config.yaml
num_hidden_layers: 16
hidden_size: 320
num_attention_heads: 5
num_key_value_heads: 5
head_dim: 64
intermediate_size: 832
vocab_size: 16384
hidden_act: "swiglu"
norm: "rmsnorm"
norm_place: "pre"
norm_eps: 1e-06
positions: "rope"
rope_theta: 10000.0
rope_fraction: 1.0
qk_norm: false
attn_scale: 0.125
bias: "none"
tie_word_embeddings: false
parallel_block: false
init: "uniform"
init_std_qkv: 0.0331
init_std_o: 0.00585
init_std_up: 0.0331
init_std_down: 0.00363
init_out_by_depth: true
optimizer: "adamw"
learning_rate: 0.000958
lr_mult_up: 0.902
beta1: 0.95
beta2: 0.95
lr_head: 0.00812
max_grad_norm: 0.5
warmup_steps: 472
schedule: "wsd"
decay_fraction: 1.0
decay_shape: "exp"
final_lr_fraction: 0.0
batch_tokens: 65536
max_seq_len: 512
doc_mask: true
train_tokens: 700700000
max_steps: 10692
dataset: "wikipedia_en"
Each number is 50 + 15 x the weight over its row's rms, rounded and kept within 0 to 99. Layers, rows and columns count from 0. The size before them is the row's rms in percent of the matrix's.

# layer 8 MLP up, 832x320, rms 0.0372, rows 427-514, columns 0-79
103:55 43 38 43 26 55 37 53 45 77 50 48 64 57 28 46 51 38 37 50 50 29 60 36 46 17 52 49 73 44 56 39 40 49 37 59 61 33 33 59 55 62 34 53 56 34 33 78 37 19 53 67 28 57 62 43 47 46 55 45 43 32 70 72 47 52 87 32 50 55 57 53 55 73 73 32 55 69 44 68
098:70 71 49 56 62 48 39 51 70 79 57 41 27 59 72 59 71 40 48 14 72 26 52 74 43 62 52 53 34 40 61 57 70 34 64 51 46 67 70 54 53 63 56 48 56 05 60 54 17 39 52 76 38 67 37 55 68 37 45 56 39 35 42 59 44 55 58 39 49 34 62 58 60 35 37 58 51 59 58 38
105:64 40 57 63 27 63 54 42 29 54 45 49 65 55 20 49 56 37 45 38 67 67 32 59 46 33 47 38 39 46 45 66 48 22 60 42 65 62 40 18 39 31 71 70 51 37 63 43 59 60 31 66 83 63 45 26 46 55 36 38 32 48 69 67 71 63 78 45 51 29 50 43 70 43 90 51 59 55 49 21
104:56 68 42 71 64 58 73 45 26 25 49 72 28 79 48 47 38 26 28 50 18 48 58 31 37 60 34 51 59 52 56 57 32 54 51 76 70 49 25 31 51 58 44 62 43 26 68 49 48 47 41 47 34 51 41 64 33 60 58 44 41 22 49 60 41 30 76 29 41 83 68 70 55 66 38 28 68 36 62 24
102:66 51 41 42 32 56 57 54 47 76 33 61 77 40 59 51 60 34 43 63 49 41 38 77 43 31 67 60 42 48 68 60 61 62 34 67 71 59 58 26 35 70 58 84 36 22 53 62 49 57 44 38 43 58 55 60 50 41 67 69 19 26 40 58 50 52 49 24 56 45 74 76 37 60 35 49 62 56 36 65
103:57 36 50 66 46 54 70 54 45 39 55 39 62 45 19 63 38 22 61 54 58 51 71 27 61 39 66 43 42 47 26 49 37 64 29 57 22 30 24 47 67 40 49 71 51 57 43 48 46 56 84 57 57 41 67 54 29 56 84 67 40 69 67 47 51 54 49 53 35 23 55 59 61 53 58 42 54 52 63 52
100:77 65 49 25 34 46 50 61 53 22 59 32 20 72 44 35 43 55 49 54 62 33 50 48 41 52 45 81 60 69 45 46 51 66 71 32 50 43 53 34 56 38 44 30 48 82 35 72 61 25 69 62 20 48 70 55 54 44 32 44 23 48 50 33 44 41 70 41 23 34 49 74 34 70 37 62 29 45 48 69
100:70 39 59 65 68 52 37 33 68 41 53 52 66 18 47 33 51 53 34 42 33 29 33 81 67 46 73 69 58 58 62 59 73 59 61 82 20 62 60 34 62 37 64 43 50 50 53 38 48 55 21 51 56 39 50 62 19 33 21 63 41 70 60 48 46 36 51 58 53 48 48 41 39 42 61 53 70 42 50 43
099:61 52 34 60 36 69 31 59 56 59 48 43 44 25 62 63 35 66 74 69 51 68 28 41 66 38 20 34 52 75 57 61 37 16 71 35 70 62 62 58 64 75 35 17 44 60 62 64 89 34 52 38 50 59 40 51 73 80 50 53 63 42 49 47 41 80 49 44 52 56 75 53 57 37 25 68 70 46 43 76
108:80 60 40 48 23 73 33 64 56 48 58 41 54 48 77 74 44 72 59 49 77 35 51 42 47 41 32 71 67 53 52 22 50 58 39 54 69 63 56 48 43 38 45 50 26 43 41 48 64 63 38 14 60 47 68 54 29 57 50 61 42 48 36 54 55 71 57 64 34 34 45 65 40 61 40 65 40 47 63 75
103:61 64 87 49 60 38 68 22 60 66 56 28 36 37 51 36 45 81 63 54 57 42 28 76 69 51 58 31 54 28 66 46 68 64 32 58 47 67 30 40 81 61 61 62 55 38 75 60 56 46 27 20 39 41 46 41 60 35 84 48 62 69 25 55 76 41 38 33 56 34 43 65 39 75 48 38 56 69 73 39
100:60 46 39 54 55 56 51 59 26 61 48 48 86 39 55 61 84 76 55 73 46 17 76 51 57 36 56 61 66 47 39 73 53 35 35 54 63 53 39 73 59 48 41 50 78 67 49 32 52 24 60 40 66 51 46 33 43 43 32 60 36 58 50 39 47 55 83 32 45 48 73 33 59 44 55 46 41 50 62 26
102:65 63 27 64 11 45 13 72 46 18 69 53 51 42 34 43 28 50 32 56 07 69 61 47 53 71 36 71 35 32 40 56 36 69 52 55 61 64 71 53 30 69 57 32 50 25 29 22 55 40 66 31 59 50 35 49 29 54 71 36 63 68 39 41 51 31 28 42 79 68 47 48 54 56 44 63 58 47 36 64
099:53 62 56 39 69 59 41 31 41 60 40 41 34 76 30 57 43 48 56 44 85 37 65 64 47 45 25 47 51 32 43 33 42 34 64 55 63 50 27 78 30 62 43 61 39 67 62 57 50 46 43 66 32 80 64 22 68 45 41 64 74 43 69 39 64 74 64 61 41 61 38 58 65 31 69 43 62 25 73 66
102:52 22 49 44 35 49 26 47 62 38 45 50 31 42 40 42 40 77 34 29 42 82 44 61 51 48 49 41 42 49 63 39 59 45 61 61 33 47 72 78 75 35 64 78 52 70 39 65 52 36 41 46 47 86 36 72 47 48 66 43 40 44 48 42 42 84 45 21 44 51 69 49 67 69 49 57 51 56 42 63
102:26 65 67 70 59 81 61 73 46 76 50 31 60 58 47 49 54 65 40 70 51 62 65 62 62 25 37 39 28 41 76 35 59 61 55 68 52 68 42 30 53 59 44 53 83 68 57 29 52 60 45 54 61 61 60 29 72 27 44 15 55 65 66 21 60 24 61 56 27 56 53 51 35 51 57 48 60 72 46 48
107:43 40 59 59 47 73 53 69 57 52 30 49 52 48 56 45 14 57 51 39 46 45 58 24 43 72 43 31 18 44 45 32 61 52 58 41 23 35 68 40 28 65 62 52 29 66 38 56 81 49 46 49 82 50 82 68 64 78 56 71 55 55 54 64 63 70 31 40 44 37 78 52 49 57 36 21 63 45 42 72
096:71 60 17 46 44 33 58 47 76 46 66 68 39 56 14 52 41 52 61 61 78 63 47 60 21 71 62 80 30 37 43 56 64 52 70 51 71 75 62 69 54 36 75 36 57 51 33 64 64 73 23 35 71 51 72 48 53 61 51 65 47 25 38 65 33 73 18 56 59 73 58 65 35 25 32 47 38 31 37 59
101:39 56 58 34 50 67 52 73 65 36 32 71 14 59 39 53 58 56 39 67 52 71 51 33 60 28 42 43 61 51 51 24 55 49 76 77 66 42 49 57 19 71 64 25 44 47 68 40 85 31 44 38 41 37 80 51 29 75 46 77 40 44 42 21 20 39 64 54 50 69 75 74 66 64 42 39 56 56 42 68
097:52 46 80 43 49 63 44 44 36 63 47 65 53 37 85 71 33 37 54 66 39 22 33 39 44 44 65 66 39 68 43 58 75 49 38 50 75 21 25 47 36 54 53 41 23 41 74 42 59 79 35 30 62 46 47 71 56 45 36 71 67 65 33 74 51 37 36 31 32 28 54 63 62 40 58 39 48 36 84 42
102:49 49 51 28 14 45 44 54 44 52 28 62 35 50 51 54 47 90 80 68 57 31 35 37 31 37 13 61 57 61 37 52 29 23 40 25 94 35 55 61 23 67 53 38 49 52 64 44 37 28 34 38 49 67 58 63 67 21 37 39 57 33 35 32 61 35 59 59 79 76 48 72 67 48 63 58 61 56 63 57
096:46 49 29 52 39 68 63 74 68 55 39 68 56 28 84 68 33 74 49 70 40 40 47 57 30 54 35 49 56 70 65 51 54 36 67 54 44 57 57 49 32 49 34 41 39 26 61 54 45 75 51 56 62 42 47 43 77 46 47 50 70 58 30 63 78 25 47 92 56 67 62 76 76 26 32 55 17 59 36 59
100:47 43 37 56 84 54 67 23 56 62 45 39 49 59 31 39 47 57 61 26 45 43 53 60 61 54 43 50 57 41 43 32 57 55 46 58 13 43 24 62 41 41 40 48 79 18 52 53 01 37 39 60 34 41 49 54 76 46 41 61 65 55 38 51 56 48 48 40 49 44 15 49 56 43 73 37 71 45 60 44
098:22 84 82 40 46 76 74 65 38 60 39 63 28 46 58 77 20 75 36 48 84 51 41 63 34 69 23 26 39 44 37 52 46 72 34 51 38 46 49 26 58 42 53 49 40 58 48 32 60 57 79 39 40 54 38 64 62 75 44 50 47 54 51 18 29 65 46 59 44 39 72 35 61 58 29 52 29 75 41 57
100:67 15 48 34 89 61 70 48 29 55 34 70 41 42 46 45 47 25 61 44 46 34 58 41 71 33 41 33 25 57 23 53 67 36 58 77 53 46 66 55 39 44 51 59 55 52 25 51 28 55 56 46 67 49 59 52 20 62 67 31 53 45 59 60 56 58 38 69 49 24 59 49 60 67 30 53 40 36 35 48
103:50 60 63 53 62 77 59 53 39 50 47 37 44 40 79 88 42 44 50 59 59 95 41 48 43 60 56 63 51 64 48 64 34 53 62 48 52 14 69 46 29 62 34 24 40 52 55 49 48 67 61 41 64 57 30 67 40 57 50 68 64 35 27 30 74 18 39 34 56 76 60 51 37 64 44 31 38 39 40 44
098:70 37 55 57 29 76 24 63 42 37 77 39 37 56 49 49 34 58 42 26 65 70 74 38 38 49 55 39 64 52 65 50 57 24 60 58 57 76 40 69 66 57 26 31 60 47 46 73 48 80 66 27 56 51 72 49 51 45 42 54 40 36 78 74 54 71 56 41 47 52 57 28 33 42 40 66 41 48 47 31
104:53 45 49 44 55 70 68 67 36 27 31 60 60 50 57 71 56 54 88 42 61 29 63 48 70 46 45 48 63 45 57 56 40 40 36 56 63 81 25 38 62 33 61 51 38 48 24 33 56 69 34 25 51 32 52 22 79 41 37 48 18 63 53 34 68 44 54 58 32 36 61 59 40 89 48 65 48 68 59 38
102:63 34 63 18 53 54 47 54 53 27 45 50 08 39 44 58 37 61 28 67 36 32 22 38 60 39 36 66 69 37 75 39 38 37 46 58 54 58 69 66 53 46 59 17 62 62 62 53 41 55 83 67 66 44 64 32 52 68 62 57 75 46 13 44 43 34 38 75 54 61 50 63 33 63 51 48 62 33 57 80
100:54 40 72 54 33 54 77 64 72 33 61 63 50 34 46 61 45 26 48 34 38 65 33 58 61 67 17 27 28 58 57 49 40 70 71 36 30 25 64 25 37 47 36 36 72 37 54 46 32 63 57 60 41 58 39 62 55 58 71 66 30 40 41 72 43 62 50 60 59 46 53 53 39 82 78 31 42 31 41 72
096:43 59 75 49 30 63 38 66 65 72 40 54 24 50 76 63 46 42 54 66 52 32 40 68 30 56 63 46 40 50 57 55 62 44 59 42 49 48 51 68 56 40 47 47 37 65 35 46 76 37 50 51 62 16 35 50 47 43 38 66 43 61 17 72 58 46 39 77 46 60 21 25 43 46 62 21 56 66 61 76
100:51 43 89 19 55 36 69 63 31 26 57 77 26 47 46 57 21 56 66 58 55 51 70 37 56 50 31 52 52 45 44 54 44 50 58 51 52 73 31 52 45 34 65 32 42 65 71 58 87 59 48 44 44 87 31 31 47 52 65 23 57 67 44 60 56 47 78 39 46 30 72 52 46 61 19 32 49 72 20 45
104:50 71 54 28 57 38 50 42 41 40 65 23 69 53 37 50 47 47 53 32 56 43 59 42 23 54 37 55 23 62 63 62 43 50 47 72 74 36 61 40 63 59 40 22 63 35 56 69 52 22 35 67 32 24 62 48 41 50 40 59 59 54 37 37 22 76 35 40 26 65 60 62 54 51 46 43 45 79 67 74
101:58 39 20 35 52 67 60 39 65 45 30 39 68 50 36 33 68 58 51 50 55 36 70 36 64 76 40 26 43 57 33 49 59 37 19 51 44 64 77 62 22 37 68 74 19 78 29 44 48 21 33 53 36 61 62 48 45 41 43 52 49 59 43 73 64 43 41 05 59 60 58 67 33 75 62 73 20 65 31 61
098:67 43 51 84 28 64 51 57 47 58 45 55 76 44 55 50 54 78 56 75 43 68 33 37 55 49 70 33 51 29 38 48 52 23 61 38 63 28 38 68 07 69 38 51 67 69 35 24 45 45 63 79 46 50 39 36 57 37 49 44 48 49 44 71 47 43 52 64 43 39 61 49 36 51 55 29 82 44 47 19
100:18 24 53 27 54 60 63 51 62 57 45 59 52 44 51 78 54 49 40 47 34 80 62 49 58 58 34 50 56 75 54 51 44 58 60 60 50 55 62 13 47 56 46 64 47 38 54 33 41 53 36 58 58 65 40 59 33 22 75 44 62 53 40 66 44 42 49 36 58 43 49 62 39 54 44 64 60 65 58 68
095:25 74 34 44 29 18 35 70 36 61 35 50 62 44 78 49 45 41 55 53 36 48 61 55 94 34 49 37 50 48 15 65 50 42 45 34 55 32 34 65 44 68 53 43 69 37 56 50 80 38 57 46 47 37 32 70 39 83 60 30 29 57 24 39 68 38 26 64 48 49 47 48 66 50 52 86 21 63 24 96
105:43 32 30 56 41 33 55 32 36 23 60 51 77 40 64 42 55 66 47 65 56 36 67 52 36 24 48 61 67 45 43 76 51 60 41 61 44 61 55 59 70 44 38 58 38 43 32 76 70 28 70 47 34 57 47 42 51 60 55 40 40 12 44 67 49 54 74 64 53 42 50 34 45 41 54 54 51 14 37 60
100:63 50 40 31 58 57 70 53 61 42 51 53 52 48 50 19 72 44 51 31 70 50 49 67 53 65 65 81 46 30 23 27 61 66 56 56 67 51 42 50 63 70 64 51 34 38 66 55 49 73 20 36 59 23 49 41 63 81 25 54 39 70 43 47 46 40 50 75 39 39 62 60 56 60 39 58 42 40 50 62
104:57 31 48 14 41 63 30 62 49 41 55 53 49 57 47 41 46 50 56 35 59 49 43 65 52 37 67 52 33 71 61 47 42 61 53 65 71 66 53 57 63 58 53 24 21 68 29 45 61 43 64 29 42 31 53 34 61 54 32 51 65 51 28 12 62 34 57 52 34 34 44 61 52 38 25 60 47 50 50 55
099:80 37 54 36 55 45 50 59 50 29 67 68 57 67 47 51 20 77 46 47 54 61 39 45 37 55 60 53 40 45 44 43 32 58 72 28 42 48 36 38 45 23 75 52 56 63 57 68 73 47 69 54 74 46 59 73 54 74 50 65 42 27 46 47 58 27 22 70 48 60 62 37 64 40 67 60 29 42 72 43
094:53 54 42 67 79 54 71 54 70 73 47 44 44 57 54 40 32 62 73 71 57 55 41 38 22 57 66 38 70 69 60 53 43 42 57 65 67 49 58 38 91 34 65 48 21 50 44 52 46 72 52 35 46 36 41 40 62 56 26 36 64 45 49 52 54 55 49 36 41 36 40 34 47 61 60 70 43 33 40 59
100:50 46 54 54 26 46 23 38 46 56 34 43 56 51 41 49 59 47 32 57 52 58 59 49 30 56 61 24 47 49 50 43 33 35 54 37 51 45 78 49 49 41 64 38 63 44 37 26 60 17 40 37 61 50 62 35 78 57 55 38 49 57 62 31 84 46 62 67 43 47 55 56 74 33 80 38 33 78 71 22
105:38 60 38 61 26 44 44 48 71 63 53 18 55 82 41 56 39 50 51 52 66 54 36 57 56 47 62 59 28 49 42 52 46 38 75 41 56 43 50 52 46 54 43 29 50 50 21 29 53 47 55 45 55 21 37 50 58 46 22 58 53 38 46 59 60 57 30 46 48 26 53 39 63 59 63 50 39 71 70 34
098:33 53 62 65 40 20 42 76 41 43 37 56 25 49 52 52 37 53 55 33 47 55 51 19 47 39 36 57 48 77 43 68 65 61 70 25 36 45 67 30 40 59 28 30 44 46 51 41 60 43 16 51 29 52 54 51 58 55 43 56 34 48 44 59 56 37 53 53 39 71 57 57 71 58 53 49 39 36 57 46
095:73 48 76 30 61 40 87 25 50 58 47 50 58 64 31 82 62 14 59 26 48 50 54 62 72 37 58 20 32 48 61 38 49 76 33 34 85 17 45 58 59 57 33 57 61 45 72 36 17 27 63 53 60 63 60 67 62 35 76 30 76 41 41 56 70 48 44 78 53 54 76 68 46 30 62 58 50 59 27 32
105:46 73 73 46 63 62 47 65 47 50 84 28 46 62 23 46 48 26 45 40 47 31 55 35 74 55 61 53 55 61 44 33 53 38 37 24 59 61 31 48 59 56 58 36 75 39 32 31 36 69 71 26 36 71 65 70 32 43 40 49 53 38 39 46 53 45 57 97 56 34 44 51 37 35 59 73 57 65 38 48
098:49 32 37 65 49 41 52 52 49 55 48 62 54 61 44 66 28 42 31 42 57 75 61 54 49 58 62 77 42 60 33 39 71 54 55 65 72 21 46 38 73 38 41 67 54 77 50 58 50 89 69 53 52 60 54 53 52 38 73 61 53 43 78 44 45 59 71 39 35 42 49 66 43 57 55 44 33 39 51 28
093:73 49 62 76 48 38 67 59 63 74 66 51 42 72 44 53 39 28 23 50 43 28 51 32 76 50 46 39 25 63 73 42 59 69 34 35 38 59 67 35 67 71 49 80 71 64 37 41 73 62 63 25 43 39 57 36 44 20 35 32 49 38 50 46 44 72 65 42 47 54 57 44 23 42 87 38 63 50 57 61
106:55 51 27 35 32 53 57 63 33 70 38 67 66 37 35 41 44 54 56 51 63 55 72 64 42 43 44 45 48 51 50 31 62 51 42 27 46 37 48 61 49 32 50 64 53 57 39 55 41 35 61 54 49 46 65 62 50 39 77 58 48 83 66 42 42 76 41 38 60 45 75 49 62 42 53 48 70 61 32 30
092:52 51 71 43 18 53 30 51 30 68 56 59 77 48 60 27 48 37 33 49 67 53 65 60 46 68 68 53 79 82 58 34 55 48 52 78 68 75 50 55 30 45 48 54 62 50 38 37 62 35 34 75 25 46 65 37 56 51 57 57 57 67 59 71 49 48 44 47 48 21 38 37 63 30 53 35 63 32 62 76
099:47 63 32 47 66 72 26 41 57 24 34 57 38 28 34 40 78 34 59 31 31 37 58 40 55 71 54 31 60 44 15 45 53 61 39 65 41 51 59 46 79 22 52 16 38 65 52 70 25 69 63 35 64 42 68 63 51 70 37 45 57 41 17 34 79 74 50 46 38 28 29 68 65 18 42 51 37 31 49 62
094:42 40 68 34 34 67 69 53 77 48 23 58 52 63 70 45 52 52 75 63 51 41 39 22 41 50 69 48 52 42 47 43 42 53 39 17 42 66 48 57 15 45 45 42 85 36 58 44 53 78 39 83 59 31 49 47 52 54 24 42 48 57 53 70 63 45 44 42 28 42 41 31 35 68 28 65 56 73 27 24
098:49 54 63 58 36 39 55 53 53 26 52 66 43 53 15 58 54 70 64 45 78 59 75 49 44 42 40 70 78 41 65 47 50 91 58 41 33 70 22 61 49 33 55 47 59 73 46 29 50 37 37 31 42 40 48 34 14 19 43 65 71 56 60 56 25 76 53 79 44 43 44 32 59 71 64 47 47 66 28 44
099:67 63 42 26 22 59 91 59 68 51 65 42 33 45 59 43 52 60 43 36 71 41 34 80 52 81 65 61 58 50 56 57 48 26 50 44 67 45 65 44 87 60 69 22 60 83 66 47 38 57 73 59 62 53 88 17 41 74 45 69 37 53 31 36 46 77 35 29 72 33 47 27 43 41 48 33 42 46 63 47
097:61 64 78 42 29 47 54 36 18 18 40 58 30 48 41 30 32 35 40 73 63 64 26 61 26 62 76 62 68 66 59 44 69 24 70 46 33 57 60 63 42 32 54 47 63 47 69 42 41 37 49 54 67 77 39 57 21 69 52 53 22 86 38 51 44 44 67 72 54 51 44 58 39 65 59 44 67 45 52 69
098:50 64 38 23 63 47 22 58 64 63 36 63 24 29 37 66 59 43 39 80 29 48 52 31 33 39 67 46 58 70 57 32 48 43 37 52 71 39 36 44 60 25 31 31 32 35 61 74 20 38 41 87 76 67 76 66 61 73 36 40 54 54 43 57 58 31 60 20 43 48 36 45 56 51 73 55 30 38 58 60
098:64 81 41 52 61 50 74 46 39 27 54 44 28 57 44 70 22 37 43 49 86 70 27 49 39 43 59 41 72 29 54 49 27 44 85 44 41 35 52 39 63 56 62 68 64 71 34 38 48 52 69 35 74 57 71 13 49 29 16 62 48 50 32 37 61 65 44 69 47 48 38 75 37 73 54 65 71 43 46 54
106:49 22 82 67 58 64 42 51 53 72 62 48 59 51 46 48 52 69 44 53 69 78 39 60 34 51 46 30 42 47 46 07 33 62 54 48 45 75 37 54 35 49 66 46 41 45 85 56 59 68 53 44 38 39 59 72 26 26 36 21 63 62 36 29 62 71 57 41 33 23 47 66 59 26 43 20 38 41 55 48
098:53 35 30 38 81 79 69 34 50 52 65 52 65 59 34 47 32 59 37 81 62 54 55 73 51 42 51 42 38 47 43 46 38 50 39 39 32 66 35 41 78 67 41 70 55 79 48 72 55 62 46 30 44 77 25 34 51 59 41 54 54 28 56 64 40 68 26 26 38 34 41 60 38 59 43 50 34 21 51 71
098:41 62 64 31 79 60 33 25 49 53 58 79 45 33 16 52 34 41 60 63 62 79 59 44 47 66 51 31 84 42 11 55 44 46 38 44 61 51 51 39 48 40 66 77 61 52 23 32 47 39 42 52 71 72 67 73 65 54 80 59 36 29 41 65 60 40 30 24 53 43 51 50 56 54 34 58 17 79 37 48
100:48 48 54 40 40 60 39 39 63 43 49 61 38 71 56 33 59 37 41 57 37 59 57 60 70 61 50 25 47 54 35 76 65 33 51 72 59 33 43 58 66 70 58 41 39 41 48 43 51 50 49 67 55 58 42 57 31 70 39 56 58 69 61 49 62 55 34 44 54 42 53 54 39 23 58 38 54 55 44 49
100:27 72 55 53 84 56 48 51 39 27 44 68 24 28 58 34 62 18 34 53 55 49 62 76 82 26 49 39 27 33 38 39 33 53 48 55 59 48 56 54 65 55 76 47 55 28 58 45 52 30 53 61 44 53 63 38 62 55 68 36 35 58 37 26 56 67 36 26 27 51 39 30 34 48 72 46 36 59 24 75
101:75 50 50 76 47 52 57 76 64 40 45 57 67 28 43 41 22 81 72 52 54 26 31 74 54 66 27 48 20 62 44 45 47 56 76 53 36 66 28 35 71 44 62 47 37 48 49 51 50 50 28 51 48 61 34 44 41 51 60 57 67 10 42 60 58 55 28 38 41 24 48 38 61 38 67 70 37 62 52 28
101:65 53 47 41 55 46 33 55 29 57 70 18 26 51 37 62 36 26 47 67 61 50 27 53 58 34 22 60 54 45 40 55 38 51 55 53 50 40 36 42 52 56 67 62 52 19 84 34 56 69 27 59 53 50 61 67 65 30 31 58 43 41 56 41 00 36 19 60 60 52 44 44 26 52 68 66 39 42 59 82
101:35 49 50 57 37 57 39 39 67 59 58 34 75 43 57 67 52 59 41 75 65 41 56 53 67 71 48 58 30 50 67 25 46 76 38 54 58 78 28 65 48 52 65 61 47 35 75 76 48 34 45 61 59 53 24 45 24 37 66 79 52 36 54 43 37 56 35 72 44 49 40 76 61 54 58 25 59 31 68 82
101:44 47 65 53 38 33 30 49 36 50 44 74 66 58 62 63 34 40 43 58 64 51 59 48 46 42 47 53 84 58 23 53 44 34 42 54 55 53 49 26 68 42 45 32 46 53 65 99 46 50 60 16 42 45 61 51 61 35 59 30 58 61 56 73 75 46 36 33 40 79 68 60 70 17 32 55 29 12 38 49
099:64 49 42 36 50 34 57 43 58 44 35 45 76 73 31 58 41 56 38 35 54 43 39 73 55 38 43 66 78 45 61 45 42 45 53 57 60 56 38 50 53 38 41 45 67 64 24 45 56 84 79 51 61 06 31 66 53 63 38 60 55 83 54 57 71 38 39 48 53 36 23 66 45 45 80 72 35 38 56 32
100:50 70 59 49 48 25 10 72 57 58 31 54 79 29 48 88 73 51 38 20 39 44 30 57 22 43 18 69 43 72 56 42 40 37 35 84 45 79 70 32 33 40 35 37 54 80 30 53 40 63 70 71 36 34 71 47 47 46 52 64 63 72 50 53 45 39 50 61 30 28 33 60 58 39 78 38 62 41 60 61
105:58 64 58 55 99 48 39 51 31 41 67 54 21 37 40 54 40 55 51 43 58 30 32 72 69 48 33 65 63 58 57 65 61 35 75 52 33 55 42 25 63 56 56 33 49 54 36 59 44 33 56 56 46 61 32 50 65 83 59 37 46 63 37 68 27 53 53 53 48 25 71 63 54 99 53 28 49 44 53 60
103:01 61 45 60 56 35 30 59 40 54 61 70 48 63 33 63 13 41 41 61 64 63 62 17 37 72 19 77 54 32 40 29 63 41 38 54 15 37 43 54 34 57 47 47 71 69 32 58 61 71 61 48 42 43 31 49 41 51 41 59 57 64 38 67 44 36 19 50 42 31 76 55 80 48 70 38 45 49 54 55
098:56 52 55 71 55 61 47 44 50 49 58 63 63 62 62 49 71 62 62 62 33 56 53 62 45 50 54 72 58 35 64 34 57 57 70 32 29 32 51 56 49 67 53 29 36 37 55 26 72 36 47 28 71 44 65 73 68 52 61 55 50 41 62 34 42 40 44 43 57 27 36 42 61 67 31 91 44 72 88 67
099:60 40 65 52 52 47 58 62 46 44 46 26 37 50 57 40 28 66 66 60 54 41 33 53 74 75 49 40 38 62 54 51 43 24 31 33 55 64 65 63 51 70 45 26 25 66 80 38 46 47 62 66 75 53 58 47 54 80 65 19 50 70 72 64 62 46 65 50 43 38 68 53 71 42 45 46 68 26 61 44
100:60 29 68 41 34 61 65 42 39 30 30 51 52 59 72 61 59 65 61 57 07 15 32 07 55 65 75 54 33 42 50 66 43 44 36 70 53 24 52 54 47 63 52 56 36 74 09 65 60 46 53 51 28 81 67 53 54 18 30 49 55 73 63 58 56 69 65 50 53 48 51 74 53 38 82 34 73 46 61 75
100:49 61 54 42 49 47 77 46 29 56 60 34 56 52 39 35 39 69 32 62 81 49 52 60 38 74 58 66 61 69 40 53 37 59 33 50 81 29 79 52 68 41 48 49 42 58 45 66 28 57 78 53 68 64 48 60 81 64 54 43 69 67 68 34 55 53 56 61 53 62 60 44 46 50 28 79 55 59 52 61
103:65 60 67 64 46 39 28 43 34 40 49 51 74 52 58 44 58 26 53 74 37 57 35 57 38 71 56 43 59 40 63 77 43 16 66 31 34 72 76 61 52 54 41 46 30 76 64 61 55 58 66 61 41 80 41 67 17 62 48 45 24 61 70 37 60 49 71 58 54 14 68 33 72 59 69 53 65 17 65 36
100:34 39 47 34 38 65 62 36 47 77 55 74 41 49 31 48 39 66 56 56 58 55 59 40 83 61 84 25 55 47 68 61 38 69 57 41 52 29 48 40 56 37 55 48 55 72 63 47 24 32 57 39 60 49 55 68 39 36 29 45 41 81 66 69 66 45 54 30 66 54 51 63 70 55 55 37 47 38 19 37
100:50 67 52 33 49 86 79 31 36 50 46 15 62 28 52 68 47 42 62 52 68 37 27 46 19 26 54 29 51 70 65 33 69 47 41 27 70 26 31 21 57 51 64 79 28 46 34 30 13 57 48 64 49 68 18 67 62 55 53 44 61 37 54 45 57 38 49 27 75 66 38 56 63 40 59 47 52 67 44 49
100:70 48 70 70 69 62 50 57 66 24 37 59 70 42 35 37 57 28 53 34 38 83 17 39 28 30 52 23 57 16 50 47 63 50 28 54 51 39 45 40 60 29 60 61 29 44 32 68 26 85 64 38 53 65 35 70 31 46 72 49 47 66 44 48 41 49 36 62 29 59 78 79 58 71 51 67 41 72 62 28
097:40 63 47 46 71 62 29 54 44 18 45 76 61 47 53 65 54 47 44 18 80 56 26 71 67 24 45 49 40 65 38 40 29 59 69 42 63 77 30 40 32 51 44 39 50 55 59 27 58 41 15 20 29 32 99 47 50 48 64 74 40 59 47 80 36 50 57 48 38 32 61 40 55 69 68 63 58 45 57 46
095:64 41 54 22 36 46 56 36 40 40 33 34 23 47 60 63 29 42 77 30 42 70 56 61 27 44 42 62 47 31 31 39 74 35 30 32 57 52 71 57 45 56 50 71 78 39 60 54 38 42 60 40 38 41 59 39 26 35 48 59 43 28 79 50 51 30 24 56 47 53 27 25 48 47 35 34 61 55 57 61
097:72 55 39 55 63 26 73 80 75 70 69 72 49 43 44 52 45 63 38 85 65 41 67 28 39 57 68 50 31 35 60 71 64 65 37 38 56 52 25 48 53 52 40 45 75 70 76 69 41 46 56 41 40 45 31 35 73 40 48 40 66 48 52 76 42 39 31 73 16 28 83 68 33 49 36 64 42 75 69 56
093:31 69 47 66 16 25 47 58 64 80 53 50 51 42 73 50 43 65 00 59 59 61 74 63 47 64 40 66 24 38 60 57 82 81 62 57 62 52 51 35 51 73 01 66 45 48 58 50 45 71 35 43 50 25 27 61 38 36 48 43 60 51 32 61 08 44 40 46 40 62 41 38 57 29 39 67 70 58 70 63
098:26 38 43 19 61 35 60 74 54 60 80 68 38 66 57 68 60 57 39 53 34 56 33 52 50 79 24 31 21 48 53 64 55 54 29 25 29 34 36 46 45 35 32 36 45 45 33 32 50 56 27 68 45 51 46 49 43 43 47 58 36 77 43 55 35 48 21 38 52 28 61 63 40 42 74 60 73 39 39 41
102:38 52 58 52 74 61 57 60 50 24 76 62 45 46 44 56 49 57 34 34 51 50 39 62 59 48 31 72 36 57 48 66 58 45 55 37 74 25 45 61 45 57 33 47 70 25 52 53 65 50 51 36 34 49 41 73 54 75 56 53 63 58 50 55 15 33 57 72 34 69 66 33 35 39 32 38 27 64 48 46
101:64 77 60 75 62 44 30 45 75 40 70 43 60 45 73 76 46 42 63 48 57 55 49 33 49 68 43 57 44 83 56 46 62 65 55 68 62 72 57 77 51 39 20 36 45 45 19 35 38 71 41 60 62 54 48 30 46 26 72 62 47 37 66 42 21 68 48 29 50 11 59 20 57 57 38 64 48 60 52 71
099:48 58 57 49 50 24 66 61 45 36 74 43 32 49 52 66 34 41 53 54 87 42 75 48 63 49 33 33 44 31 24 25 41 38 41 25 44 55 38 78 57 55 41 36 63 74 52 28 55 37 50 11 26 45 52 69 72 52 42 57 60 37 52 54 60 36 36 40 39 45 46 52 56 31 58 56 46 49 41 49
100:73 29 44 56 69 18 83 68 68 35 63 67 36 36 29 58 41 58 55 50 46 51 56 48 63 53 59 50 64 55 35 66 66 49 41 54 67 53 52 40 24 45 49 68 56 48 52 77 70 45 41 53 61 59 48 53 54 29 40 61 42 51 63 39 49 56 36 31 24 77 33 55 30 41 51 36 38 48 52 55